Weights of a small GPT-style language model, trained from scratch on English Wikipedia.
Size: 20 layers, 3 heads of 32 (1 for keys and values), vocabulary 1024.
Architecture: RMSNorm before each block, rotary positions, no biases in attention or MLP, normalized queries and keys.
Training: a variant of SOAP for these matrices, 6092 steps.
Each number is 500 + 40 x the weight over the matrix's rms, rounded and kept within 0 to 999. Layers, rows and columns count from 0. Numbers have three digits each.

# down: layer 7 MLP down (transposed), 256x96, rms 0.285, rows 59-104, columns 0-95
# gate: layer 7 MLP gate, 256x96, rms 0.309, rows 60-105, columns 0-95
# up: layer 7 MLP up, 256x96, rms 0.29, rows 60-105, columns 0-95
down59:545508539478544442558503503519499466510455438510495448560541591559512476530484552537519430510434568458491452564528480492534536520487549504485516501506534496478484511502572478416550341488478524468516443569488432472506464533547589516474515497479547523519446443496511514475545494474441471496
gate60:486490488475531494516438454503523559509512447487482475514502497506446447469558492452491495490500548497494532508556454599512462493474538500536451506464436573484593506622505460516465510470437483477455488443396471529496495507527512530478441486557553548481519532497504552529453597545431485476
up60:493518454481511546473457509499511493526522533515559534580482485509565534411504492491519492466421476500472517495448548508516475521541417565448530412523534533506447465433508485512439509552527465489467457396490505523540464423514529468561402414538464495494479445539570539461513554521465533574
down60:559487515437518586531485517513520496534549475546519541505455411419483472429481475437537463524425522509519367527457536550506457462500498472543446475585488484452499518483480566473498465489527514464490501447497482525514544500514550581490532493475554501487532466482389589495568499402580513489
gate61:441438491482520458517454438533561510586508492540468497482565464496498447525490474494506520488500547465497476478521420519498457448441577536510565488493511541490501422486396548447504531487541531584457474493441502476457514501493443490532562599451509567516562534506443463449530587530520432487
up61:519493528460452458564489535458482479451492591473464492477540488466539501481480496429495443535482508523448458491473498500490524468491531565535550537493516388444517466528498512481480546435418439478456497519523515483535506440503480512455443494568540415535502515441451503539478588523509497542
down61:497461580476490427461505490501466559450543508551461504490532467519491553516567440536474477483509453486539507505544470635497490470478484456488504484481440460510425504537519566417532441468465489571507529531397467472484546515536481487525539485542451460504541479508583492418528476487533496571
gate62:442500535458488446582475488470507479582510496625476509495551461463462488484517472530603496500560501537515470503490466414461517471500484580488547514511495446467527465529494563488508560500545571569499507522549505452562466446529509611491505460500502553533497457543509436487512510470526463439
up62:447427527516508506433418495489507548523496509484455487521496420525439507407589469452552467460464533478455470459482514505528504493507490494460525447479474543505548406418490526405516449508568469556473457544460541553479498495615503492502449524498497480471473479504443466443451498507533407573
down62:519555488569525505405435438483392464594495501511473490421505566513442506441480488502543486477486495528552485506480495492490539477513458488530473561450438493441545547561495491535515525527503539550455428495576462444483476488432442487472501555499517508585496469616560464482577526495469512421
gate63:528476525411503524503447493503452462465474481496494483532529547501505428474451495535473469500496524502513481530538558593539462500436541513494489458587560521522548487531545515496528540514339531453505531491548458491492480507473485457565455484434508485508457489482483535475517496465479558502
up63:466423549494527564484503445496503506458505489425497512532554498576512435501492514541469499488454512446439525517519539564501479533477505462468491396491477536493501490514437522583518537458458549531573479584460482456472455478454505462488517548448461507482492543447513481474476537481459525540
down63:490571473411490551492458534479521478462475533516544527526495526463514492529387439509535449435454547457502484488460479532503477493498378408494491473495507501526537556521510483463540502530483507474477500468449503593467485501516489434517567480513526445468460523535511509536525517504470495436
gate64:488444514536544491446518469458497520481512486541499486425435497503465485509475482517528449531493519506493424445459435583472461478558496497501528496494482509566543495516496556516456435530474447501539503553502530505486564478501524412553549495527519461501467436520524468572558484558523475453
up64:504492520519537478587524484450448518492473484540583486469480497562445455512448449485538519543481509487516470472570438486500495466515510505484487509468447540505536515501491537515436411513505587597557502506571494497484508461487557414571559457473438470500480503505483486477481498507536522435
down64:458435528467477458531483495508509438536440471438504450508554514537421447423517475492512482495525486500497502514531457525515514504539541465530492584494442551514524466485495557567417453531487527573521525501531486495465505454512546454501537552512527507550511484497517478525615465495540513472
gate65:485434505460451489450481450469519488423489475497437455515460450505545480500477532529505573500491466511484528507480445500511428519508541472456554534572501531465523526502516477548442446470494493492471559494567507489508463589505490492453486553410486487474513459497426531565505548534562514454
up65:568528541520525507482511499503429508477529489474462559506559495540423476547473455470557515436498567452498500465490495499545543477416465518556549549474508476489469482539476459420551439513510523507488512483412557516469481405554437523499532463516483540465493511513536460440547487475510499496
down65:535537494536607512447532476481414537557550525563517459429477426484489554493515534532517480515531582552563558489506518454520498520515490502494458467488445490525477499468493494531526509579512508506456461471509582511494516500493574500558528520563478531441472508509537551520475510480457485546
gate66:409558488528473511434517565539500525390534444471452499588453493494536500436470481565569554492528500552447521472539489430504464480564531557510435521523501553490506575566575530449523512520504507489497454448460528491483460528525496509474511474489544576525474396551529474544491477518491499458
up66:548561538548469479484527511584514518463501416499456472501512457545466538490449479523490419458509489447598489445470458474508459405520480548555456454516527548501502499459502551512563431467504437515475533507481510522405498453510499548425516511527517465529535556460522541500506514502475466487
down66:548512472559507494498556518557531510438491474372530448499450495531518506470482535487529561490522497519549468492506434504575517458515523465497511475440507521482423511521519463445488522471522501435484448492525499464429500531516526541458515386451416537608469535522537575520505483459415534505
gate67:457436533500507495557488506537445544477510531502437560526589596498542487429577521480570497538492548554472548482529557498458537559440498518515511509532454505448512561533516526428533472506472529482500499585535499523502486545492490456496504548450511461544515485544462464497456528495470456458
up67:557478501539511517565441524527503553536455453473448468510605512454523479474556519446583489565541495527496541496492393530527545544432476580467479589499526519521500503465502499503490502565501531470568521515496560493510507550479512462496484606498506509540489504536490499442494518535553470534
down67:498516542404514465576498543503509508535418552561518507492525558463507501517579490476566508524446570558538559501536569503522552475505472456561523488482478508521453532555449483578449462503606511442466468529489487552489440471500478488461502505428471526577500552540484510521501460518494494553
gate68:534456489519382474392369530487504470496591478469523475495514490515519514517530499536512538492512555461529532467471463464448488483508497521460565489406533554520543467488494567579535564501502467507509589469513529432517455441497505436523562481492603479552538508483551515557528472535469576489
up68:454618473476480564582426510496503486501477466470486497517490469496530461499460566463469488570471444558631544485458492466534563438514448513567563452450521593488479485527490529532551532562514469505487480497496494529475440589531497571612581519558577516484466534453474473500467550526506448486
down68:445540561469488475503579456523464432473478540464528432510460512501568524520469572510493464553504418579551496473449497476464579477592506522503478494480498502474408508482526426476516426512515482472458408554492432495585549528501465463534520511451442492574561507531495514433517520520499494410
gate69:543480519457488564510525481484509512473480522536403517530537400523485482427511508514564462476492509609489533543508455436469492461523490497467552499538487518554485503481559533526490463531563468508432513477488517494484515470500497381578511505498458450545507604498515535440443510530578470495
up69:523500467412522421491584509525528548517477484458490500557475493438523464461500538565569464560530480450477530565504469467447459483534487493506526476487519478512512489500475455512509441522517466585542457540519604500553486461438503459477522454497547526563519487567480450424516507517513526470
down69:567482534499537503488461586500471449459480500502454451521432550513518486508521399543531460447520575503460500456562495488490493456527506435540485539528521558570497534466501470488490494536519474525530537530494462558511435518496470525488466574555472444541494580467474474495438520526476543493
gate70:519540526520489455454473465521520502533489506515542533505623464513505549553533541489510509530444541521511472524488469449505479540524465507466445514506536518494528545507541497467557457525364502564518472494512471504542492432495484429491463500502507563502509426569524461500526466448434520554
up70:510492468572473508462436519511493509508448505586565427499527480524413497485529471530545572476455607451586507502495487495478470543504562498514500553501460503504396528517537455475509483517485482522536480478504529511501460501513527481560473520547529475480473463533483492537446511506474550432
down70:467439508496522549429458443479450473517495561464451553470401531505487453481480496493541509509577429511463514544538566504503529459475542423501564454487525547471457513505501490520445522551510466487595495483486474496513528511503493504500447528553458551498553502451499500441452461474547477500
gate71:481497510525509549489524536488561605500515426487513471509480531530488525481472573523464484497456489589486424510479503498409496546510561509511545511570520518533524517500515529543546507484497431554506475467509491468534449542535538497469487516396517437554435423477507489487433540540537505458
up71:460493471597468476489556356483472466512572521529470510483529511456481484476508488526585480583496527439487500448540496444573434507494558569523494492483495492430496474513422505465439482518457499450598551561447474485454482527519538492467418543518502445436527504480524451442539500452470434547
down71:465500452501504511492497463487402477470572505574548504478451485520488502453612513558525505519452523469521573481535433478548453482498448618582516531520531444481539486486478517414484496494497475396414512497484483488429567503550454541446456519510514521421490471456489469471455438519507436505
gate72:503557543507481546521411473483483481494499466525427518558476473500541468467508503469423493477482526550561525519511387401510551508514413505472501456488520499543417537519509481471517541478477487428503481492461606471485541551565582557513573542533511542556542469506516489530532526483484496523
up72:596556477479486520526499473477489571529462514504459529444511495512488431488485505465465441444490515481492438536503403462551572503519466470597552476489465501480540479499500528522465507492482413496492527477479538429414527483533507459476474504606467495540482452435528514485504483486457442504
down72:474545512461468572537497517561485468535477493534427572510537545494405536495475485458457506530533532490506510483491500515543390491468504534461446497555535471501529574474501475439549441462458451489536492485452577503532476578478554537509483483511498466506605531500508466512466456525490463446
gate73:490483548492532527498506418547443471575488461512512507486565526514501527502439515528493428481474530500543431555402497491494508473504507461515487423538442474486539519466480533445496485493525517498452437547482540513482510485495546553481519552506538549558504522496543499495515517490519507512
up73:521469493544554503513470515448538507561480505501515459552491444473511438460505585449464493459485520486458513566512489496518544443525578485568540461518481516470480400419447483539503501507511501542486487527550489578467487526460464494439473498481512522500477512506455535489501548540532491500
down73:543499501537528527521525516503431461556456570498505524531502661544548417519498481508535510504546457527520419494465502517460504453494432521472540507480490495441474515468385489513536446504492534532505497531470527550501520500478511541500449519480580497555459497505510493505553501544519476467
gate74:462486507527555452538582519494506567536543449503563417548544469496480417501504470476446522515562557482450574431519480455507461494538451511500503394518520461417462430488520543524525498559499544446473535513584466459462544503487498497509422485539535485459441578484536548506453544490485487466
up74:513544478418517528502436471498456437452486534501499546452506519475554464496507513481507483490469587487529490601475571515463482523441488539534547557461473543480503471517518493446452514497505464490519513482546494559469472466499453572513561483442472510455527494439512551403497456504505507536
down74:577503554476464501510500481495474483502521548531460508519442471542524529422522561460539461479397415541548544544508503532510529478478502481481495528468527521589540554486500453470409471434478519516451467525481523497544457454509517477530526479464521534520551467526475522502464541436523467474
gate75:541488546543488487481540480550514534518517458493514447528501553499497565460524481512534467542553596431517430466496489415568482514490495501496486478596523527616584454438465511470505527486432529463504539473511499438495462541631446516497453504518488530472459480558537479548501501537468376459
up75:486479504500474426498492508479501475575541527516509560489487486573528523515447542398508457477574581442494485472460441541461500428498458511497499573465574561455457518573485516493481503568510506481489507510360478439497512478499550539550512539537511498524501477505487442425586524576482551514
down75:435484532504552565485493494508622528528472519484514522502451521462572530593488445506562560516519577508427451492480518565533511499400456495544496493543468561501502456530484479525531551459529496467493473543507509471515470488476453514562505460519492489337504462458523451510505507582493486461
gate76:483484465468545523544533496478494538436563453463458443494460548539521468503567526548499447511429533527489514506553478407556408464533501516521493469492456481470480488477507540459541538442534564449550480476548501574490479461524445517548486532447538528474417487527571465478518514483487540495
up76:495509548484557519494495460487514549567518520442530494515560493478511471488441575503488506490491511565492486483533496500481542601541483490453537493585544467540514488470474497482386458561430468533535465530518549471493478583575516504502474566480479537518444542441446532473483515542498480486
down76:463491471521584500539512510490425459496607476524450491521395480461466467507585588512554438478542544494520495545510475489523461528426493555501504494612483427527511604476469482517572494536566507461570515482474513549492522531470542509536494562529547545477501525484467498402526483510530512521
gate77:550475551574533476574526582485497439535509532471424467563540456503572536530573458514469495515479513500446557522551537505514481538561504513454492447606453471554468542531490518524486528558539534507530536469558511469534534542520490481501454509488498577522475526521530519506565501440516499508
up77:485489519467523429516466504523520580507621530461484478553495524438506442475505502461482524527520509455471527484422513475478542547373429416538509505475455551491432551530537485544464547537454557467548502453517469476432548497528522449464485537577488536482564434478519514528515490490533568488
down77:476488484445534462477506529504512539543532563582494446456483510532566456497488531544528473506488541490496595546509470508496513535533457452511511467514463514539436507545478483533459552471598521451505480516533526495460453541544546535487500578577537442529517395515620494524514505458464499524
gate78:518558475487486494514623542536485482523496507505554542491504571407489533503524513519537546504533503511513517503451461496470448473530559642558494535513517514521475564554477426486488537487548479529465505444556506477539472505569528457516535479442514528529491514618474555517501485519446599498
up78:530474423511465453456510504522482516480475465492577423558531544537511494533445499643481511589411488490495576459522493513551524455488522476479503488532508478480530511427472495508594504462467495484509505509495521494537509462479505527467490586425515426552478456500477460471551478455478483542
down78:463461448472549498516519509516525459456487509573482463412525467443498597478519567491523468566473481489465487543447495540514506458493518554488556512494489551534486499534541533483561556544535565510413470463528502524480461517529467421486486506487534455617529443545482441542493502445425509492
gate79:477538515494506466506518499595491504509528474494527565481503494543413538512558507510496559611536556484494424559514403491461510458562481559552513518535470521476514544509588509498463474514564536513515497516512528459510503503454551543549513529536467587498490526404488442460520392506463543541
up79:503532481542490577490506512529374511491511418451476536424539480398475547486485565470498516537553422554463488555522512524512507473498548556546506502462527523454501441529456526591463459555520509479554444463540502483508495525536528539494513548592521572498412526510427514490524407450429518556
down79:500458525542502463504533535512429580467454446471483508534490521443398469531488518524478542601559457491506474593526516502574527496513578473409480566491526547452433526523554444523513537520510513489586514467493499506492465528539500523456459503535474554493532481430481519470513421466482455489
gate80:543444521509579543509593467453501485518505507556515568461448497510528490481549512521462540473493481508570435521432484592468490521594479587485503469500599490466502454463486542451418537544497512494493491514481449515495580470476519452448509571474460475481507476449483473516592475489455532487
up80:573418552507582513511494487500544507542536458481462437524504502530466460568492527480509532480540550466534608514562529522493517554497508455461443406548522524482525448514508494441423542433535454483473507521468521472599511464480483472492439508460564495527484449484566446497450499405473402522
down80:505494493476480502487556528441543528560455439590572489450502501470512553579508441468522528477470556492460485477472498455445468541510452579477553498540482465490495438554508484505453527445511436433481436515560466548488503530452405456497524479534486531468440465486475508488455513489415464547
gate81:476496532486521494520531453522471481535570512473525498516514516540520520500572513389531469530468528485506519512504538465499516508549562526441515566472503537486510506506491520514601517491516410522529521489447469464449569481501455478505466559508493514490433454506429443500408515501571516517
up81:569549530524495514556479482521525552558512472477504489507501479507471537538464509527478567594550544455448543464493508502471586518519411496484516492504445493539502521507513503495484495475494427484559474526497530498435452506506518491437519498503477512500481503464559532463467477494514560539
down81:403529508438492514501494438505515557513527496530516442495483489426553451508533476454588548450478502530532506520483504541492511505474587433537498524495499457508461483517479485551446500520534473493451468456524511510512432441482442520523522515492595490513570467533500497536492501499488419510
gate82:521448520433481563459527390500540457505551564561556468512547495539468462547504471492540552544523558505532520455502420469485467478604407405406526513475455473520462515507563505485515536480511471373412556511469480469512515511558549474492409493469515488544466474510483496569474500561460531527
up82:490453503470564445461515467439466505491478539401461557500475430574563540546514534443403569499499510526526527482589449532468552544480450487584458480399493517539510546549492505538542511422500524490523480587532518514469489477479462378517523494543518493526429544452440492490543470492590532506
down82:471530516466529514577476578466506541561536531542486443495501518477576598382515490505518443529456454473506428484461494484528530495462484590508551508552421512508460522412555463431459493540466525520476534448462562504577459535469484510556511451496498424573467613482466526545476541547542488535
gate83:479450489506416484574511537479502545528523472547505503554525496519462517483510543476524550549461562541441581550524492431465467551519518545532513516486552579472460500506440444437500497516466492448511479489509419502533528513521566537530514498528517432489427484508471437512507510474556525476
up83:506523554513531524517477541543481571541531516488516555475514505431504514529517573557556528518475514533529475472509525616475488430520459520491477541511505471504536491485512546499480488512509497541456462542470516516490452444504454487444462504563480469451510480414575544429471425539503500554
down83:495526513484537500478523490483556493468574483497485551481546499510526468528519522557502438381539458468522478506535477537477526432516548563527503542487497472515508500480554474530495468450507437573474436523497561520431491433459352492493474480491476491541499534508485560473491552496452492497
gate84:522501553506523519482439520475491527563526475494518495474552501520481542525548540526461546531476542546477464446565551475526533464499421481492443468515463429548445446612461519503463412533521502485488537517468521514448527518503511538569524537537537495507408506477454486403496533492519418350
up84:538426539539499463505540525473512487518541514486526523543429542528513565410446501541542543425426437538461495483611475467493395500508450471541523534503498515502565444433498540478472469540445466528436510504521544433550531509430488471449501458515472488511471486455527506487486508512448502413
down84:488526402555509595421617495524521542571487425470463468516543531575518487548533502468467467547467476466509492458432536475542516493474524436496481457561449555495515510513444535452498483576487492490497498456538515460514507454492513498469563454593517479517476484528374456478502548526505464509
gate85:544369534488537461490507521533535481506539527554475494548447471416456498516532464541432494399528504476563462471487583524478575541513473539504443428464519471561468491433473539504516527505462432552509496545503512519540497528467525425453505476547598507438540570496509454487454538558468454520
up85:456478539441513472475419477531440482554495482527439467506503473485467498506439467591457532557470546564468550483508560492496489450590475569446445498490518463465496456464566451497455500502537464505579524495544594486576482508421463533580503472581542479470556517452553562482500512538483499540
down85:481553489517464591489562512494496531531454559392505510469495494544539464497474549461481474475568430506503546543520474509520501514494504477502512433477404514463527487562509499395514397486475529560416459432496455477509518516492542518451469588493495444477480456566486470489437497402482519527
gate86:493521476542483462548463532495457551501546498559523516479458417503508489469529469508492439491547563471506480445467493494499542473499512537505490517555500507486441473382477474541486535567490548484463524508543397560491531551545486447474484567523443498534520455424470469542519485511568439372
up86:535505442472465496423522509500515532421514458532438530598426523437503524423450469525541527501473520505503407441452542552501489461538556515549550478556545501486539543465550524463515532546511516420493543481455479503432555569455462522478516432504452454471514502543439464542494516470489511483
down86:489502425428470450565502503488516431480504468456453404558566452525419522494497506419486517535532525508464485553540456534498522537521543537468535485526421498436514497445521594421551483479431536549523526517539467404555511564483553495482491451501459477487507468521539488461456503471503521506
gate87:495470441490480536480516536483499482468524483460534511520492436516570490513563512580549441556486501519473426559579461559517538416530472528512508439488482357499530449577436512497507431558484570479492565559502553512484554422465434566469553440483456485510504489538449519502470552506533492562
up87:554442589469487443490462526502471489565465575526475511415499491549491512504454513512553524440472494519444505513445487485394524472538474531557492474422466505542518512468534491455578557525520518539509483517480493508476491377540532497471482490527443543582528528490521481448482536558547562422
down87:594477502556550547496429489550510518461532500413523418455511477480504498428485506509499429491501469525459487508552415526507461520486552447510474471485554492455516530452422515486481452563510576466420603494535524519481504511495499540496504461529538484567528486530498496442488552467546430529
gate88:463431479499497561524542511512427518479543536446509535444514505487479466501490459474564478573520540518492545541586480496517503481434554541507578566468489485478600429472476486487457525549491525520481510451492472475523433538443451538476437463549443454510506497442509473481513591420438468447
up88:560512550515496405450473579552490518502558354523492465524479507514471569474477520562549491454448496558504528506498490521494475513468517455519422494535537519548513550432509526457480437506491444501524575535542466525507498451484555482501514481439608505522505505547479502528536471568525526527
down88:436426508441498536527468453482464503492503484494475540526487448470489505465538457498549535531467536524510482490509536461543527526563513567519546487519576455515558474509515567513467500482547561523483476470429516424515493463503536525494426508509483410555561414507469470507477510489481474426
gate89:517548528490592476534523516461492452489578463409530466441497515482501487485550478546474478549504425480530550515504419523470477509455577533577451516500513527442464575544479446510482478514469468565499559496525539468522501421456502503481507453458503485444512519439511541571498523484440484488
up89:487461550530513436516480531536522493449446474487576500662493464521522446462531516539623541538507498560448430433533454505471517471499474523524450501547554584482513476543485540457496505545452487523515437499542515611521425491441576497513486480499509501451534443512420580482522472492517527436
down89:515445460509517568585513499534525474498549483555480546450471436502513595503514486528498424472467519475488524507519474541486453551560567512499485507490517520478493575526513496478527489535525505446567465505519538404515508522518541590478526466509486519650520535483411551520455452532462560565
gate90:497458530504513502542497464527494486565518483461464555470505442548417502511434498561522532475522555546512486550556481441571515503512493489522534510480447511448493528582472551495495546513544422430480510481510459462490498561521545453487465529561486557524466450548555474507478490458516530498
up90:527474465497505530479453540459500506453425559502453540471562477482548516532528486492509445534555482497452444440493425520508561459500463491592523478531493496483493490487503519525497474599459483503563519479529483556461495525451518450440508515517555507554568460556455483458474454480462495511
down90:471498535471522444486517519472414521438502513452489523510395509463436492478469472516520464519509521557498503510576407530456529542450526467530440450524507470475448514450546470479594492583521497429524468530481473556489446545530501459534545529540490504492468489554535505498486418499448506497
gate91:549512500480488474453479557535521474478533429561483520546562527471518464457490478442440527542538556483492511483458514492473573557463512481539468465511537572632532506527523486481494539474494525476579528453541573435496494452416515520527451490459535512469532464548548494551459526477528592485
up91:480540514431472484477536504461484451434501464529491554566549509537435499539542390493523563531505529427450483494456509509536568573517489551522544507503512448538557543461498495551480538424473566498451498486558562491523515531491531534474415542477515505489458499557517497470495509508566530477
down91:491499446489497440533488524510518513511394532568476473588500521508524508418481555517495487431521524508520546517494498494492509539512451493462516496471490509503614577528441466437532454524461463501528511461506464474482500431549482511462521509463525454503481489543534456490568415448468456510
gate92:486492501557505482451470511417502420505577507480503554482487480459525477513501468534441519481484490495536452455466434537486466518493534533573529516479586500527471462502418515512458506536446539503605479529525407476486477500505485478479528525479454559453582516602525569426502501493604495578
up92:598462474418506497476512540585534486392510480559493476496518470516518485451500485509487514564489481444495542510557417442533505489467492489399476453440469535474478532433487453508477506446457494507497510461479476567499562534464546540474460525534467483553473543426554487437514490496449524513
down92:460477466451589495579532519429477448476511438415449505492546447458470473478471467494456494493483520491504483517508492572481503445523477498539529433513508530496526501428522535488497443520518585560464482548496428555472471532490577486465587594468539456489516450520523489513545485544481468543
gate93:518496552493512530566555431502497486508505484515565542520554512431550459459495481527522535582499568457526516498469495518490436541518460552500469430586529525516480565456560513477410570481577508497493451483472426525475457573434527468557508478480523557519518458457458524442454472532463477495
up93:489470543461570499529504435429551518508489508467628487521419524513500527481492493479500436553545545466569481511494465561457529522490449573525501471544525480530467538468522593431492497542516495497527483514550459508517553532494562409528496531449546488518500476470417481488510553526538470458
down93:459475489492435480458539526511463472565462494511523540504553537515562474541554480469520544456433569497550602529500480512422523542556498563526545456504485497556495529565539518517453480502473406512496515531427452446498523514500493447513458451476492503495533455489443474497446459549534476524
gate94:495514538497568544459496448499556487521494512549561483489568468533537519463550509463510526572508500513492491478500509481513517541470505473542427430478557579554600450559479530508460504501406513561522533465527478434556483508460489472474479471612521573554504511429520547536497529517475502435
up94:442562430487503486467476456523545523473499528480523504539421531470515502505507476540451415449499558523517486485455459428449493409518506498571538470512462572502510491527526445503512550464431554523557480489459532507404480488443498497534581553598513520384548508482465391460478528503462516544
down94:527521475487513498548526409453560460552478436414466420531476473512499482511542518508427509427535528497461499502488495635495538488476544513596471519499477533519482457492491506509542453491512520472448479498473520574388448521514516470528564504429511541556499514550553515487470499548576530467
gate95:488535524539547554504518429445489461431508540550507560479533510514529464542516558464445487461461477525551480588562512544486547484514559541457522469479474505471423493509503419517490572521499576504487543470465491536510535522541493530519554587533502574550536431495460514551530565454558491497
up95:513425456491491458423529581493452543533539500549559529556500426511459585506510428521490570511603413517477535476497481517549445484535504438500487544502528487523548452472532519544526452548507397495469485535534565503452473543526468478495481514538563525475501520522472534472549492519504568526
down95:516518495488542478537506546467502552496567486458515470488492476475468516539512437539484466572479507462446482557547559445475502530516363529466489470452533532509581517436439522554423463451513536502494522555468467488593471504464507427489574491495473453474458567482491532509473541507497510528
gate96:441394516544534517446548506495458522500587502553481466434476468541453517459491470501429530443519425497445514512509501512500529498547595493472558536549470486453546501493457556502426525483446550527473574524516574518447457514475485553514464500573493486515531588463505449476505479539468487506
up96:431496471467508499487511535519517499534468530465478484485519514532476543399545505497533428519434513559465473524532434504556460481558496467445443466466438470517447458519507481616497529463529473472555504464467470508536590479426495422519502478552526557516432455520541482481480506414500510498
down96:550489508519484478459542480460443507433486518515517532517501508465403438539539382483518442441552496418473558590428510452554543512580517472492476450435461495485461518497483453582506459438461448526493466530527535529456531481441520510466539451492473538504460493464491464496526533517512446534
gate97:525472463507419502496556539516427454436538490554465534513464489504509586507466488524505534497520605483532450509511393497506504549507500545538533414461435480570539459509426448468465483484484503447488519500509494444507478525566477543523439514474498498511477499523505468412439521540475577474
up97:515530464521485451470516557468483514433529505512486495543536487526597495508485525498518465496558452463522498530520497522501503498495550514488502543459478458481440498560434493498515594495448604466536523518503512486555544507463423419514476427562503503549533479529451536510414451475523501481
down97:468530573488485476619479484527549433569426504436440521471534527456493471574549486492526515549479516541456504489507582488512493505486437443529491483504536496540477474501533455527526407510545540540520476480578470515512504513465583509501457473476543503458460518556488518494518456420520432467
gate98:564355456528494468500529513484442556535507490482500543431531547449461505484472425503561500580468465520575517496565523456500538480575470500550502470523485496484499533434513537426525588465467456555537553477495560464564469443634503586540541477541501466593515430565502489551534569509495490458
up98:509435496550495460495461523491400538479495494472506484424466519507451534482600496452601484514397466506504474480575531528551535439539507561493512505585526508428530485518414488512485504493477521525444524498475494465546489495552448533430502482522490504535483458468489528519542495500513491434
down98:537491421456492596522524479513524490541430562464505505484450427467499467453398533464436445576592488488529551576508433518529562531509494476557430516520490491453479494518438533519530509510499528532496494448464520519525477509503443507548499479472438520493545510489519528486505480521484489535
gate99:463526561496518445516456490533484562530534497570528505492531514468580510507521513497515467520568544438451502559483502394412514450531459629484465544486451498465536520535481513532502484513578497500546558483452450488476449467572539552553467473447489512497558589462449504498484544556526520508
up99:543430574445470540572490581511469592550509462440534502466600515444558523505500555506485564491594459544485529464506433456541449521496489589458457465497473411514517426474526507506526400494469529533515534445493487536517493512474492500457554540498539526476501554537525517514531505530563424511
down99:428528464483513529499506500485538490557445502483562426600513477440482468490564519521515552463433490593546519523519431518524554466580513474486486438506525471561488533484505410523509446433474512454481488420450530516448527582462524536448542568457438515458524474594548499472460450528560536554
gate100:472411420513501558551518561477453559548486499505498511510477506494464467453532440546495520466454498476533486480464419477487446557453518470545498521486509473504498475494508557579555510549486425534523524509498515501437549456516524497443375478467429484551494545537456517465527557437516507462
up100:528508485476574494562508513537511414524537427466586515530517453525533459512515426498518516449472459519455487475496467525501556544482382489520553509474463552537503419446444530553478490525647504455515516499542482474542484447533459451524509534495439547482484482513481523451486581475538492463
down100:404475526506423534493512544491532554420482447486505489489512486561547541413501486382511463487550498573494449451496486522472485482498501511499485490498482463543521496581483419525541515434505518487518483491546455517570550498486462491555535491484562528393474555446530564528548502418468525487
gate101:476492495524493491485485446610430510514523420460494468535515525462546479491417531465570525563511526515535514538537529484486530515502488511539504555584392512549487466537490464511477473492494471486495504468502536461355563527515529521570421544564579481491584509490504430561489554465443491537
up101:370560535496472529470462558499449544490486534447554528459448533511439533504529610535517528545509534460455463460473549453578521517554557514493552590577502504424490510538463472471502524460494520508470527496529483512464491593539540504533535501430515460506532485520530493527463550468490480576
down101:528479405502529478478488494511498601522468530557420474529481514523485493507577521497559507481487458528491513557409458612446502454533518489476542509521492490516496477438444541526533498547520546476536471551496476544423495455494450496472556452428449538485453574565486492485548461454435494499
gate102:406531475554490562513567526557531399487482506501512528478477560533496523454459536528485505501454567442501498525504510486432562520554477583539497521472533452532456441450445553445543500450524537563507479487468552509537489568520551511559468454468477477527444538500491497567459496546447520525
up102:472469500479550476555451458483534370543525510515504506495542505507534519532486472510524566455395517543481533514525480464480519500553508486490413469484455530474484542476508563490475490550508553524488509490482450506423471580456439437489456497507476457501495556492476494476524481442526533535
down102:525469489486447499487478558539476523463569490433436488486475571530541529505501491615485471496498474421530549494462595524500527505503506568483463500553502459545492558466492553503491556507547478462455564538507502508501526465535439523452466487443487511471564556540456471470443471552505529526
gate103:511500490441413487554502468489474555468489553455488489563539479555533497464556542463513509552526535503479514528514470482494571441586592542528467493494546511487545437541555449507503508566552553479499516541510491487446492581440512464523571509475483486527560523537435437569543507484533550501
up103:586462571521453542474500482555475498498502454507521495516533470557531515529523462483477514443553529577514523521530453501465509532484540462462518517471472496545442590480506548572467536479556530495488540449452496425532525509507435455543526489502508508526567496479523529512499396414444492479
down103:490508497544505484513496491497557427486528498460457448502534533499531483520593515506527466492545552549457442496523519466477428547459552523478535530505466482501488550438518483432558422501519507439481517518409544459523543556500508458505545493503466484487482533492480592456452532472487544563
gate104:514490399442515560497429521498503562571522512537489476543508490522496522485517546473463481512466455454492516477499507457427455494550553519447521425504533524463515453487502535562514505444487582554539460476500486570495505471602438533510479494449450500521472495538444531504545509510496472584
up104:489466497477538510481474526471454491542497470551547483487418397524517517520520476500563497463445499483539504543472550477412518491446447527490504529570499526539509548535447495569414466440514482485471510427468510513502640502518508482492420582488433530523470431503530452535517495549528483490
down104:530474500479482491488527513548510454531483466462515463467362475475437504512468449514531512497449468489515450551466500515493526517480377550476500534480508513537474474472519382528505455570501532467475512508540466537456490580506479513496445582482456573439528514495535577536542465468486554542
gate105:508548519453465424516530457475462468511481478473522517556600535511531540513544450502508484539493475520533492491517521549412498585485522468455465504481542490573515524503410557429490502475557543498508509471604527543517575520458538507594467477478521472517515473457512521557488586401460544580
up105:559511471529522493545428547562462492453456467539450423393465496473592466471512488464461580485519479441549510516472549527464476492504573590527532455524550503489525469565478553478503563486506482476517566542524543536479483511558510527490555462505469503540501545508492495535503474582497540449